Part of a small language model's weights: weighted sums over earlier layers.
Each number is 50 + 12 x the weight over its row's rms, rounded and kept within 0 to 99. Layers, rows and columns count from 0. The size before them is the row's rms in percent of the matrix's.

# layer 8 MLP down (transposed), 512x160, rms 0.0427, rows 254-283, columns 80-159
098:32 50 63 54 64 47 66 46 63 53 33 61 48 66 50 54 40 44 58 54 53 69 55 50 50 47 64 48 38 57 43 42 39 52 42 33 30 55 43 32 58 64 40 34 25 61 48 42 57 35 65 59 41 73 68 61 73 42 52 32 67 55 62 25 55 45 39 56 28 32 64 42 64 77 61 45 59 60 53 46
096:57 65 43 24 51 71 50 58 53 42 46 49 60 57 40 62 50 56 63 50 42 48 47 46 58 46 26 51 38 63 45 42 35 43 66 29 47 17 44 22 31 68 58 42 51 58 53 48 39 69 32 49 56 65 58 37 66 66 52 49 32 51 43 53 48 48 38 41 79 42 70 48 44 58 73 65 57 74 42 66
098:43 51 55 48 27 41 45 45 55 41 55 60 60 46 56 35 63 61 49 51 25 49 71 26 44 51 57 55 20 66 49 47 56 63 50 63 62 53 44 46 53 42 30 60 54 60 46 58 50 37 51 39 52 60 50 19 73 46 41 56 79 50 67 33 43 47 43 26 34 54 28 58 59 53 40 43 59 51 40 43
107:35 40 45 46 62 54 50 21 45 74 31 55 48 60 47 45 51 55 31 55 59 66 62 57 66 77 39 37 50 60 48 59 39 48 38 29 31 65 43 57 40 40 45 45 32 29 56 48 49 38 64 67 57 39 53 51 59 58 51 36 40 38 67 38 64 48 27 63 65 48 57 49 61 60 40 48 33 60 17 63
109:31 44 52 54 39 41 45 59 62 61 35 36 55 33 82 62 64 35 73 53 59 48 49 58 48 44 40 36 48 45 26 50 67 56 46 68 61 54 61 54 47 54 56 49 46 58 63 31 32 50 37 64 68 49 48 53 58 31 80 45 65 45 49 48 37 41 35 55 36 56 62 53 60 50 48 43 36 60 73 76
092:54 42 30 40 31 38 34 57 53 73 68 28 66 69 55 74 33 39 52 51 59 39 42 64 62 43 54 46 86 43 41 48 60 46 45 70 85 36 43 66 32 50 58 45 56 45 43 67 43 51 43 41 52 51 65 42 47 49 45 44 48 38 49 37 40 42 65 45 66 64 49 52 39 31 58 24 45 55 34 57
091:56 45 53 32 49 64 42 52 57 62 86 36 57 43 66 71 65 44 33 56 50 62 58 56 63 64 43 49 56 48 46 42 40 44 47 53 63 45 36 49 52 45 40 61 68 33 67 63 56 27 39 58 45 46 73 66 61 48 60 38 52 48 47 57 49 50 41 28 49 36 43 25 70 35 43 59 68 42 40 37
098:48 37 55 55 56 38 49 78 55 28 72 39 78 52 66 21 69 56 24 36 62 34 51 54 54 57 58 52 39 42 47 37 81 44 52 49 57 49 59 42 33 56 41 43 39 38 29 66 50 46 55 51 34 39 71 60 77 41 36 37 48 57 28 49 59 48 38 70 54 43 62 40 51 43 22 47 50 31 43 48
087:61 60 58 42 66 42 49 58 60 70 43 40 46 45 56 22 72 49 43 66 46 22 57 50 35 49 72 32 48 46 38 36 58 52 37 54 61 61 45 34 56 39 50 38 48 61 71 62 36 50 48 47 47 42 49 78 44 74 55 54 43 53 44 43 75 32 68 37 36 28 42 46 64 39 37 59 48 48 38 50
094:67 59 50 60 40 36 22 35 48 36 38 33 64 53 45 38 40 48 66 36 43 73 47 48 42 60 47 55 48 72 63 39 38 59 78 36 56 50 46 75 34 61 48 40 53 61 46 30 67 39 40 53 46 40 59 40 49 51 55 27 64 35 57 67 26 32 44 45 38 34 55 50 52 53 54 45 49 45 43 41
100:58 49 44 37 52 63 48 44 68 34 47 57 51 29 43 82 55 45 28 60 36 40 26 50 56 34 66 36 42 54 63 58 57 47 37 38 60 39 40 57 49 59 45 33 50 39 51 52 80 30 61 63 54 52 58 71 44 63 60 48 51 48 63 45 43 53 41 41 49 61 38 40 56 64 51 44 36 47 55 47
113:42 43 53 45 46 55 30 48 55 35 50 50 33 49 55 68 54 42 40 58 41 60 23 44 35 57 65 66 48 57 42 39 36 49 67 45 52 58 65 63 51 51 37 51 50 37 36 65 47 59 34 51 61 63 44 58 57 37 34 60 25 44 68 34 47 48 49 34 53 61 60 51 68 54 59 52 44 58 31 54
106:57 69 56 51 45 52 41 54 65 39 52 63 45 43 54 60 46 58 66 61 64 57 51 40 47 69 56 32 33 42 59 57 45 35 66 61 62 36 36 67 53 55 44 71 70 52 32 59 50 24 51 76 64 48 43 35 31 49 39 59 69 51 54 57 32 70 54 25 36 50 35 45 51 69 57 50 62 70 55 51
108:49 87 41 35 43 50 56 57 53 65 37 43 36 58 66 51 51 78 33 44 42 56 65 58 48 58 46 42 51 18 62 63 21 43 56 57 49 52 32 38 36 38 28 67 60 48 63 58 52 53 66 54 57 66 71 56 49 42 40 68 47 38 37 49 43 57 57 51 45 55 54 55 31 61 53 52 17 71 32 52
096:41 38 57 54 65 29 58 38 54 53 17 38 41 54 26 50 83 46 69 43 56 44 56 17 37 40 51 42 61 58 77 46 59 55 34 62 73 43 36 43 57 43 58 64 56 53 47 57 49 61 43 46 80 49 63 64 60 64 38 54 58 56 82 51 42 44 51 64 48 71 46 56 48 37 49 54 45 54 43 62
093:44 40 65 42 63 75 51 48 33 26 57 46 67 36 38 54 31 46 58 53 57 46 42 47 70 43 43 52 54 66 63 50 31 25 56 44 56 41 47 40 60 28 56 78 57 63 49 50 55 48 55 29 54 64 58 64 53 65 68 55 59 50 72 24 53 60 51 55 36 66 33 50 46 93 71 47 69 37 46 70
104:72 51 46 37 45 54 40 56 51 45 63 46 54 38 38 68 42 73 40 55 53 47 61 28 54 45 59 58 55 20 59 55 46 35 61 43 46 41 47 57 44 45 45 58 32 41 52 65 40 49 66 66 39 45 49 79 62 44 56 43 17 46 77 65 40 61 52 36 34 44 51 75 42 31 36 59 42 38 46 49
098:31 44 44 59 46 51 34 45 52 40 54 54 53 41 43 35 69 38 55 34 59 38 64 57 58 14 74 30 47 45 35 59 67 49 57 77 62 38 37 53 48 39 56 53 37 38 37 58 49 46 54 52 61 39 34 59 58 47 56 30 27 57 53 61 50 42 43 50 62 39 42 57 56 34 53 71 49 55 54 50
091:39 46 50 59 52 42 50 45 63 52 60 37 53 51 49 63 60 54 62 71 67 48 67 37 57 42 47 44 54 69 39 24 65 32 68 56 26 16 44 48 43 59 48 52 43 43 60 61 48 47 65 57 76 41 53 57 47 47 67 57 58 68 54 43 47 49 42 53 25 36 39 46 33 46 59 52 73 44 59 45
096:50 50 44 46 53 49 33 27 29 45 57 60 39 46 42 56 61 55 33 58 43 62 44 28 51 43 51 59 37 52 34 73 28 51 49 59 63 39 37 57 46 48 82 39 31 56 31 23 37 75 48 48 60 61 55 52 31 43 59 56 44 67 50 38 60 51 47 65 48 42 43 73 51 69 33 43 49 60 55 58
146:50 44 68 40 52 65 37 69 28 37 67 56 55 70 68 44 47 37 52 43 38 45 32 59 41 80 51 56 68 28 56 38 67 50 48 53 36 51 60 48 35 69 42 53 49 38 49 42 47 54 51 41 14 42 68 78 50 62 48 56 58 50 41 37 52 48 41 33 58 67 43 59 57 53 56 56 57 58 51 47
093:51 49 45 36 54 28 70 52 61 50 56 51 61 58 41 51 43 43 64 58 64 54 51 49 72 43 49 22 35 41 28 55 37 34 54 53 52 52 36 54 35 28 24 65 68 65 46 56 55 38 76 39 59 41 60 38 39 76 49 39 40 19 53 59 48 57 62 48 43 63 45 32 48 46 38 44 41 60 33 60
094:51 61 59 47 44 65 46 55 46 34 51 50 43 57 59 60 48 34 50 40 43 30 54 27 46 50 54 31 57 63 45 46 50 56 52 75 71 51 54 26 63 55 39 48 32 61 71 39 46 45 61 49 38 44 55 44 19 19 39 49 42 55 53 75 70 42 71 23 64 54 38 45 48 55 44 45 61 31 63 45
106:68 48 68 46 32 53 47 48 33 54 62 66 47 55 43 68 31 60 48 46 52 38 45 55 80 52 59 61 72 67 36 71 40 49 48 72 47 44 46 57 52 52 36 41 37 43 47 48 39 40 40 40 50 47 60 75 68 75 40 61 49 50 42 61 44 59 48 27 51 48 44 48 58 44 51 38 59 27 67 30
100:58 31 42 63 65 58 25 41 60 46 53 50 60 35 66 54 65 49 45 72 63 52 53 45 34 56 59 32 57 54 47 57 54 50 53 51 73 53 39 43 58 65 42 71 82 54 66 64 46 64 42 69 52 58 27 64 52 52 60 60 39 29 52 45 54 59 31 64 24 48 43 60 45 27 49 51 47 47 66 51
105:45 26 40 56 40 23 53 55 33 51 47 58 30 69 64 41 36 37 51 49 59 65 45 39 54 64 69 48 51 53 59 48 44 37 54 52 51 55 39 46 54 53 70 58 69 36 62 63 60 58 33 68 61 35 44 63 49 59 75 55 72 48 31 52 39 54 55 62 45 57 45 56 66 44 32 61 52 47 50 56
101:52 54 53 43 44 52 21 54 34 50 67 24 72 48 39 30 48 45 35 52 40 52 52 52 23 52 54 53 31 43 52 56 54 75 52 60 58 49 45 56 48 37 28 52 49 42 43 58 47 68 35 64 73 40 57 43 48 48 46 32 46 63 46 50 46 44 63 50 62 39 43 44 55 55 42 66 51 37 55 38
105:38 53 38 38 45 51 61 62 62 60 29 54 35 38 55 52 58 49 37 47 42 58 52 42 51 62 39 39 69 58 43 62 59 58 25 37 47 30 61 56 58 64 61 45 42 60 61 40 47 24 39 43 53 47 27 35 45 55 43 42 58 62 66 42 30 43 49 26 45 63 47 44 71 37 69 30 60 53 61 56
114:46 53 49 41 60 37 61 69 45 36 58 61 31 41 43 50 35 42 37 50 54 48 63 38 66 59 43 68 39 31 48 48 54 49 67 61 45 28 34 56 62 50 52 51 51 45 61 36 56 59 39 59 22 61 42 52 45 47 49 51 48 58 40 54 41 37 56 53 70 41 38 61 57 65 25 76 60 54 59 73
092:48 49 42 57 57 55 41 36 50 53 46 38 27 61 34 64 37 30 37 41 43 79 50 51 57 44 40 62 48 60 29 71 36 65 49 51 59 44 62 56 29 48 45 46 48 35 78 59 82 54 57 61 39 72 32 49 46 55 62 62 30 29 57 63 74 44 51 34 41 55 47 44 55 52 37 73 28 34 47 50
# layer 8 MLP gate, 512x160, rms 0.142, rows 255-283, columns 80-159
101:44 61 57 56 75 51 44 65 42 64 48 34 50 49 59 43 57 62 58 44 31 59 56 62 66 32 34 63 41 23 48 48 47 38 56 51 59 72 42 30 57 56 47 29 33 58 50 52 37 41 61 54 70 32 42 61 61 52 69 51 47 56 52 45 64 49 68 58 57 39 37 48 19 30 45 47 40 27 50 65
093:59 49 41 38 61 45 32 42 18 29 44 44 41 65 38 57 37 46 59 64 70 55 43 56 31 48 56 52 26 48 33 63 23 41 69 46 62 34 40 67 43 57 60 56 55 43 41 76 60 40 58 76 56 36 53 43 44 42 56 53 57 46 57 50 52 57 38 50 50 68 64 46 44 41 48 33 72 46 36 56
088:69 40 65 67 49 44 46 56 34 55 33 59 51 27 49 66 46 63 53 73 45 55 74 62 47 63 30 63 33 58 40 37 36 69 63 46 50 63 44 42 29 42 59 52 67 42 38 48 32 45 61 60 34 57 48 67 46 52 41 40 45 48 53 36 41 30 42 59 53 35 51 70 59 36 75 53 56 51 41 65
100:44 38 54 32 55 50 62 52 53 59 73 56 27 42 47 68 68 48 58 55 45 60 59 46 34 48 40 62 25 77 49 50 66 62 45 67 52 61 62 62 48 41 61 21 48 46 42 54 55 56 73 32 55 44 55 62 46 32 53 49 40 30 40 47 43 34 42 63 56 28 45 51 59 41 65 39 38 53 91 57
104:62 40 59 43 68 63 63 50 59 28 84 31 58 41 61 51 36 52 37 71 57 67 58 59 45 38 60 46 43 36 58 57 39 51 45 46 52 56 42 68 57 54 53 35 49 62 39 61 33 46 42 55 42 37 40 31 70 49 37 66 62 62 49 71 48 40 52 41 73 54 55 65 55 46 70 23 35 53 49 57
094:56 35 59 58 64 45 62 55 55 63 46 49 32 56 39 64 39 61 67 46 74 33 27 35 51 43 68 53 41 67 64 33 45 57 45 52 51 58 64 57 63 59 49 51 53 66 54 56 49 49 53 50 45 60 55 50 57 38 51 33 64 46 57 61 29 44 54 37 68 51 66 49 34 56 41 52 33 38 43 62
102:44 62 23 46 38 57 30 57 80 60 48 70 49 35 62 54 37 43 43 49 42 43 44 58 35 63 34 77 56 58 50 48 38 46 40 38 70 36 46 45 57 60 61 60 50 53 55 65 63 54 50 60 44 48 35 37 64 44 42 42 41 55 63 52 28 56 55 56 61 33 48 38 56 54 49 39 62 46 73 27
102:50 68 55 46 53 45 61 30 34 40 62 35 39 58 51 54 51 58 47 54 47 42 45 71 72 67 27 59 52 69 66 52 62 34 73 53 46 67 52 39 51 50 66 58 47 51 63 50 36 49 56 66 55 26 65 40 69 86 59 62 53 32 50 41 45 65 54 61 38 62 58 55 58 74 59 37 39 44 73 56
101:39 47 36 36 57 52 60 43 48 67 47 48 52 50 44 71 69 60 54 31 62 37 29 62 63 27 70 50 42 41 49 49 60 63 48 72 37 56 37 68 57 55 57 56 51 50 65 52 56 47 59 61 55 43 39 61 57 55 46 52 77 44 59 36 41 14 52 40 41 32 47 65 71 69 75 62 38 45 66 39
102:37 36 45 53 41 32 55 62 48 49 38 42 68 40 41 31 51 27 40 31 53 55 55 35 67 51 56 46 42 45 51 37 66 47 44 62 68 44 52 56 31 43 67 66 50 49 38 64 42 43 59 53 53 63 38 33 54 81 56 39 54 45 42 65 60 45 38 74 40 62 53 62 76 62 23 50 50 12 51 38
104:50 49 50 36 41 58 85 60 61 55 50 72 57 40 50 39 66 58 48 64 43 50 58 58 41 52 58 67 43 73 52 57 50 40 38 41 54 37 36 27 63 31 53 58 57 54 47 54 51 40 62 60 56 41 63 66 41 70 51 71 54 38 60 50 60 68 32 57 66 55 38 49 61 47 44 51 44 57 53 38
106:60 42 48 51 47 50 51 48 41 76 43 52 60 38 64 51 33 29 31 54 45 42 62 58 50 51 35 53 48 41 38 68 55 68 32 57 47 54 44 51 51 40 31 35 43 42 55 22 23 65 59 45 48 54 54 51 60 74 59 53 52 29 38 44 52 37 56 62 51 56 66 50 45 35 39 46 58 65 36 25
102:19 51 64 39 44 43 68 70 64 77 54 75 60 37 46 63 45 50 54 56 46 45 42 62 73 51 58 34 46 57 39 43 50 51 56 28 58 39 54 72 28 53 66 50 52 49 24 41 35 24 36 48 61 59 53 26 53 45 49 59 38 21 37 56 35 52 53 52 47 52 46 56 63 46 53 58 57 39 70 32
100:41 41 43 49 57 56 64 38 39 62 40 51 67 48 48 57 48 55 77 44 72 40 47 43 48 61 60 46 56 51 55 33 60 66 50 38 38 47 55 37 55 50 33 52 29 61 76 46 56 40 59 70 59 38 37 51 47 52 34 31 65 51 68 54 56 40 57 63 35 56 58 71 59 62 35 33 38 30 65 54
107:34 38 35 62 74 49 27 59 57 35 73 45 34 61 60 51 64 49 49 52 48 59 44 47 44 48 54 57 55 48 59 58 58 58 35 60 64 48 52 43 51 52 65 50 53 56 43 72 64 67 45 42 56 35 51 67 31 59 70 72 44 40 54 44 52 43 49 57 56 53 66 53 54 30 64 47 65 51 53 56
105:64 28 36 45 46 46 55 34 52 60 35 54 38 65 59 57 64 34 51 46 50 46 57 55 32 48 54 31 26 56 40 60 42 69 49 71 58 69 63 51 71 69 46 57 52 31 66 53 52 54 34 48 50 55 51 59 17 57 48 56 47 64 44 53 66 42 61 71 49 44 56 42 49 33 63 46 70 66 54 52
100:58 57 51 65 22 46 37 36 34 50 52 52 46 59 48 54 58 62 50 51 49 71 60 56 29 51 38 55 60 44 35 31 54 49 34 25 52 36 70 64 74 48 48 50 44 55 55 48 70 42 51 62 64 41 54 61 61 44 24 74 45 54 38 74 62 51 38 68 39 54 42 67 47 66 60 30 54 42 63 34
091:57 50 73 62 60 32 58 40 65 58 46 52 63 44 42 41 40 47 47 38 30 65 40 43 62 54 58 48 48 48 31 33 53 37 40 54 47 60 46 52 48 56 61 26 66 50 62 67 34 51 25 39 38 54 70 72 41 67 43 43 60 56 45 56 46 53 29 56 51 54 55 46 52 61 55 45 49 51 62 56
100:51 53 56 45 57 67 57 71 48 41 50 46 51 28 51 47 45 53 53 53 69 55 83 69 42 60 51 65 63 77 69 40 46 44 52 69 69 51 54 44 33 65 46 45 37 55 31 44 40 51 44 30 53 61 36 45 29 42 42 52 48 30 47 45 51 38 57 49 42 60 63 47 50 33 48 35 81 80 54 47
102:56 11 56 40 43 52 40 54 72 63 25 63 66 54 42 52 56 45 38 39 49 53 58 66 66 76 49 41 60 52 48 58 27 49 60 48 42 32 60 48 43 38 44 53 68 43 47 63 46 39 42 61 56 37 50 57 64 45 49 61 39 43 31 47 60 68 41 49 46 40 80 34 41 52 49 62 67 48 63 45
096:61 75 66 49 35 37 54 41 37 31 59 56 51 37 66 39 52 27 54 53 52 43 46 58 52 49 29 79 62 50 38 74 62 61 66 44 23 31 50 47 47 74 41 49 59 44 62 69 33 49 37 44 52 67 45 49 43 65 42 58 17 57 44 53 56 53 60 47 70 53 51 51 65 57 50 57 49 63 63 52
094:56 32 43 53 33 39 46 34 52 59 47 60 54 32 39 64 52 49 36 46 49 53 27 75 47 47 37 56 49 37 41 32 47 67 56 50 47 29 58 62 51 53 47 60 58 26 27 35 57 36 43 54 47 47 50 56 59 73 59 77 38 51 69 69 44 58 38 41 52 39 66 28 89 35 69 41 41 56 52 49
087:51 33 59 33 70 56 59 52 62 55 35 52 45 50 49 47 59 68 43 53 71 58 57 48 32 51 46 53 55 72 47 32 48 66 64 36 64 26 46 51 43 48 38 66 49 49 46 59 61 49 67 76 76 27 39 39 34 65 62 41 57 43 53 60 52 59 67 45 85 42 57 45 45 54 25 42 65 55 41 52
106:44 46 66 33 45 58 46 60 49 50 61 65 40 48 43 36 52 47 44 57 40 43 66 35 63 27 38 54 35 35 49 48 42 42 62 62 37 55 68 48 52 46 38 51 35 56 47 20 48 48 70 33 48 51 53 38 40 49 23 72 42 48 60 53 44 54 50 53 69 45 49 41 42 59 58 63 44 63 55 74
096:41 49 56 39 48 69 49 45 36 55 39 44 45 38 47 32 42 62 57 65 55 71 39 68 46 43 54 35 62 46 29 46 48 48 48 60 38 54 63 49 50 61 45 56 62 62 51 76 49 46 60 48 54 51 44 56 49 55 47 41 55 39 44 45 46 73 59 40 60 54 70 72 61 31 52 16 63 53 49 27
099:50 46 50 51 42 58 33 51 34 50 64 46 37 30 61 50 39 54 47 38 64 74 38 60 37 60 35 29 58 27 45 57 67 61 50 30 36 56 55 62 60 47 52 76 68 52 41 49 45 40 69 53 67 56 26 48 46 63 76 67 44 67 61 46 39 53 27 70 37 57 25 40 36 45 54 48 43 56 44 44
102:55 75 31 27 46 69 65 46 65 56 23 67 47 41 57 46 62 54 37 36 46 52 48 35 48 55 35 57 55 49 38 67 65 56 44 37 82 46 28 44 56 44 59 48 68 42 61 67 48 51 64 47 56 65 31 40 50 42 35 41 49 79 68 69 33 64 58 44 38 55 57 38 50 46 57 37 44 51 47 40
087:73 58 67 52 49 51 58 59 48 46 55 45 31 45 62 66 65 45 55 54 21 53 41 73 27 37 45 37 50 75 46 23 45 65 52 35 29 28 43 58 50 58 73 44 56 35 43 48 53 40 46 55 65 39 56 62 52 65 77 53 67 39 52 55 41 29 45 57 55 47 50 58 75 65 26 44 60 35 48 52
110:55 38 43 52 52 52 73 66 35 32 64 68 41 44 49 68 51 58 52 57 55 25 29 49 60 49 46 48 59 42 46 43 65 32 34 39 55 67 74 53 64 53 70 32 35 38 41 66 53 53 54 56 47 43 52 74 72 68 51 58 64 53 53 58 48 60 45 36 30 49 42 46 63 50 54 70 65 48 80 61
# layer 8 MLP up, 512x160, rms 0.151, rows 255-283, columns 80-159
104:31 39 54 44 66 57 46 71 62 47 61 44 39 42 53 47 31 55 53 50 42 48 44 37 85 48 42 55 22 37 36 58 55 38 36 60 60 47 57 51 51 62 63 52 64 48 65 42 36 42 31 38 35 48 37 35 44 54 36 51 41 28 30 43 55 42 73 65 62 43 59 61 75 55 33 46 36 49 48 48
094:59 50 63 43 51 54 53 48 38 31 48 52 36 61 31 55 51 42 65 51 61 69 36 59 28 54 56 48 44 57 60 62 13 42 42 38 56 53 43 69 46 55 56 56 73 56 58 73 58 44 73 66 66 35 46 30 43 37 61 61 60 45 46 33 62 53 26 47 55 52 44 36 58 44 48 54 62 43 30 61
099:47 69 32 44 56 62 36 47 37 70 58 42 52 61 49 48 41 42 46 41 71 41 54 55 53 31 42 65 44 54 40 46 23 34 53 44 50 59 55 56 50 63 49 37 51 41 54 64 40 71 32 47 60 26 55 39 38 61 68 38 70 56 47 43 53 53 51 58 64 55 57 63 46 75 24 37 66 65 31 54
106:52 48 47 58 48 36 44 67 47 29 54 57 50 55 57 42 55 50 51 47 69 61 31 72 60 56 64 28 48 57 17 41 50 35 62 81 33 44 50 48 51 44 47 60 41 53 53 68 40 74 28 43 45 51 38 58 44 45 48 47 38 45 68 56 57 67 54 39 39 42 39 62 44 39 58 44 50 65 50 53
102:48 45 32 58 37 55 58 62 62 41 40 74 42 49 57 75 52 48 47 64 64 23 62 42 58 44 74 49 52 60 54 49 74 31 34 61 55 61 55 55 38 50 46 68 40 53 52 37 60 78 39 33 43 61 59 38 60 50 41 52 48 54 54 74 53 52 60 56 61 48 43 57 48 44 66 43 43 39 58 54
090:44 55 30 56 55 39 61 34 64 38 53 44 41 45 58 78 81 62 57 43 56 55 41 66 50 51 53 56 54 44 42 53 34 69 54 57 58 40 53 47 36 42 56 49 45 45 42 77 40 65 67 48 36 82 53 60 59 60 47 40 74 38 58 61 40 47 52 51 66 59 57 44 23 46 61 72 34 60 56 36
092:52 47 75 51 55 77 52 46 54 50 58 69 34 67 33 58 52 41 66 58 68 60 45 52 38 60 40 51 34 57 63 42 60 33 43 51 44 50 37 66 52 57 60 78 62 36 55 46 41 39 35 29 57 41 43 56 47 29 43 60 39 35 58 30 34 38 32 53 43 51 61 43 48 51 69 71 56 66 44 48
097:39 72 27 56 43 45 47 40 74 62 64 45 63 61 49 35 38 26 43 65 55 47 48 41 38 58 37 30 64 67 35 40 56 56 62 51 50 32 52 42 34 55 60 53 58 49 46 57 66 56 57 55 51 48 39 46 34 55 56 51 48 48 51 64 57 20 37 50 71 60 52 39 12 36 46 24 32 57 38 67
092:55 37 46 48 48 50 76 38 49 41 46 43 43 52 37 66 55 27 45 33 31 35 40 42 45 54 63 31 47 59 43 24 55 62 43 70 27 43 30 60 62 53 54 49 63 52 61 60 60 16 47 50 45 55 45 68 47 46 61 63 62 38 41 44 33 21 62 48 30 33 65 55 54 72 67 46 52 53 74 27
101:64 62 58 36 67 60 47 57 37 59 57 48 42 90 61 45 47 54 47 50 48 56 54 61 63 44 59 44 53 45 71 33 40 32 82 44 45 53 56 52 25 47 51 42 41 55 54 70 54 21 56 58 38 50 55 63 57 39 46 33 46 35 50 34 47 57 28 48 38 29 54 76 47 88 62 37 63 48 61 56
106:33 47 43 38 37 37 44 63 54 54 48 46 31 54 57 72 57 42 42 66 45 69 33 41 34 52 39 52 50 32 47 52 69 68 76 39 63 48 63 55 49 47 57 41 65 18 46 55 46 54 18 40 57 43 30 25 53 68 50 53 29 40 45 64 41 53 47 57 53 36 61 49 56 57 47 47 40 53 60 53
106:46 41 45 37 49 44 64 65 70 50 46 53 38 35 66 48 36 52 46 48 38 61 57 53 56 50 56 60 34 46 41 57 43 74 42 60 52 50 37 52 42 49 59 62 67 59 45 55 44 39 42 50 37 51 48 56 50 40 42 41 85 59 37 37 40 73 39 39 30 55 29 21 47 73 41 58 60 45 49 52
104:63 32 42 33 57 57 54 24 54 57 44 24 30 58 57 77 40 22 62 57 64 43 50 40 53 33 71 70 59 51 67 50 56 36 61 49 47 48 42 41 69 48 51 45 34 61 50 40 38 34 27 50 61 49 38 63 84 53 79 52 40 82 56 42 53 32 51 46 34 42 56 57 50 58 32 40 48 48 33 48
097:76 28 55 63 67 53 56 71 72 62 53 47 63 38 54 40 56 64 42 17 65 38 50 63 60 45 50 62 37 47 68 50 32 60 42 48 48 64 64 40 48 75 54 52 67 34 74 66 52 48 70 39 46 60 43 67 51 35 54 58 53 60 46 58 31 34 69 59 38 42 52 52 28 48 41 25 46 43 55 52
103:26 55 65 52 56 60 44 54 48 38 41 56 61 63 43 59 57 42 43 52 50 47 44 74 48 43 37 72 31 57 50 49 54 61 58 42 53 43 24 50 54 47 61 35 62 80 28 46 62 48 44 65 41 64 37 48 52 73 52 49 33 38 58 54 64 45 28 41 56 55 39 58 51 39 47 30 66 43 46 42
108:48 47 55 56 51 52 41 45 39 26 52 58 51 47 62 49 78 50 46 48 58 60 50 66 45 49 41 58 61 56 51 45 44 47 63 38 28 43 26 39 44 43 64 30 32 61 37 68 46 69 54 49 53 35 60 59 49 14 49 57 63 60 64 61 55 76 68 50 65 66 54 44 59 43 28 48 51 61 39 48
092:45 61 39 50 53 58 51 47 74 41 54 44 52 56 48 52 67 48 57 57 54 47 62 65 57 25 45 50 46 74 60 35 52 47 51 57 43 27 34 44 47 45 50 66 38 49 71 55 47 56 31 53 51 55 53 36 43 53 33 38 57 41 40 38 57 60 52 46 56 39 46 58 39 42 46 52 30 69 63 59
092:47 53 65 71 67 35 27 45 55 35 61 58 54 45 43 53 30 38 45 55 48 59 56 41 53 56 58 49 47 40 56 26 35 58 50 68 46 47 56 62 34 77 37 48 45 38 58 52 34 70 55 54 56 51 63 41 41 57 72 31 49 48 45 55 52 48 30 49 45 27 50 56 48 17 74 48 71 26 60 52
096:67 40 48 34 58 28 47 51 36 55 73 52 47 53 70 64 80 49 49 31 59 68 42 36 51 32 63 48 33 44 48 66 56 31 60 59 43 51 53 68 39 50 34 51 42 50 61 59 59 42 29 48 43 46 56 71 48 54 44 41 32 36 32 44 62 35 37 49 61 46 34 54 51 40 60 58 51 49 68 49
106:67 53 72 56 33 46 55 50 39 62 56 53 60 33 37 52 38 46 44 63 06 52 45 45 42 58 45 52 30 62 54 43 62 47 44 59 59 51 44 67 48 53 38 61 58 24 68 28 60 51 29 57 54 47 45 48 58 45 46 75 46 50 58 54 48 66 48 38 58 52 46 56 56 59 42 58 50 45 76 30
094:24 48 39 64 51 38 53 47 52 72 52 51 42 42 44 52 42 75 61 39 63 48 46 40 58 67 64 52 46 35 61 48 59 59 32 64 54 54 62 37 51 32 58 29 50 33 73 46 50 43 23 65 46 45 47 52 35 68 48 40 66 42 46 29 50 67 36 68 45 69 49 45 22 47 68 43 38 34 61 53
088:58 42 62 51 23 71 31 47 56 47 47 56 48 71 19 31 39 47 45 53 30 55 45 58 42 52 53 52 57 58 44 49 50 56 41 35 60 37 34 19 55 49 59 58 36 71 58 72 54 40 47 49 56 36 43 51 32 61 41 51 40 34 46 47 74 44 58 51 40 57 50 53 33 42 57 55 59 18 76 32
088:44 39 53 53 43 59 34 35 62 55 46 43 43 48 42 49 39 42 47 52 25 43 28 40 77 70 36 40 51 55 62 42 73 65 39 50 42 63 39 57 34 34 52 51 47 51 53 41 60 69 50 45 52 60 33 34 39 38 20 48 51 40 34 47 71 64 58 69 53 39 37 55 52 38 41 47 44 52 60 57
109:57 36 46 54 57 34 60 55 33 65 38 38 42 64 39 58 50 44 59 55 43 37 48 61 52 51 39 62 34 65 64 46 63 50 74 39 67 51 44 51 45 49 74 40 26 46 62 71 51 16 60 71 45 22 57 69 42 65 56 63 48 42 57 43 64 39 62 54 45 56 55 48 62 70 63 38 51 62 55 54
096:62 39 60 57 28 49 50 58 39 31 49 34 47 59 53 64 63 58 49 47 35 53 48 38 48 36 53 35 37 56 40 49 42 51 67 59 27 49 55 47 68 72 51 48 75 59 72 77 45 58 48 74 51 62 61 44 57 35 50 45 35 52 44 48 54 60 65 73 55 44 45 83 62 26 31 49 27 43 41 39
097:45 61 44 52 77 47 52 56 56 54 47 60 44 35 77 42 45 54 57 61 24 61 52 52 67 60 66 40 55 49 64 31 19 49 36 54 59 30 36 58 65 54 73 55 38 72 52 43 66 48 43 43 31 43 61 69 57 39 70 66 69 20 42 36 58 61 43 43 42 53 53 37 45 41 56 59 58 62 39 45
103:47 35 55 55 50 39 49 62 45 63 41 35 54 57 40 34 54 56 58 45 04 41 58 60 58 70 46 62 64 51 42 56 50 50 59 65 66 42 56 43 42 39 40 46 41 43 72 54 41 36 50 41 59 50 52 46 57 49 47 48 60 65 60 41 69 43 80 41 49 27 28 41 42 60 30 50 32 63 37 46
096:59 70 58 42 51 42 36 52 65 29 58 43 39 24 56 54 66 52 48 65 48 63 48 66 30 37 74 36 27 73 49 57 53 42 38 33 32 55 46 70 65 73 60 41 56 41 52 49 41 71 44 50 70 59 65 45 56 25 64 79 30 47 57 58 67 55 54 48 50 45 36 54 35 70 45 46 47 38 45 52
107:53 53 67 56 45 48 51 47 48 71 25 55 37 43 37 46 63 66 43 22 39 63 65 67 42 36 55 61 48 75 57 48 32 57 46 53 36 58 37 55 43 49 65 53 48 39 62 59 68 54 56 72 69 55 46 56 37 47 49 43 43 62 32 48 50 45 53 46 61 57 54 65 46 49 47 18 55 49 49 50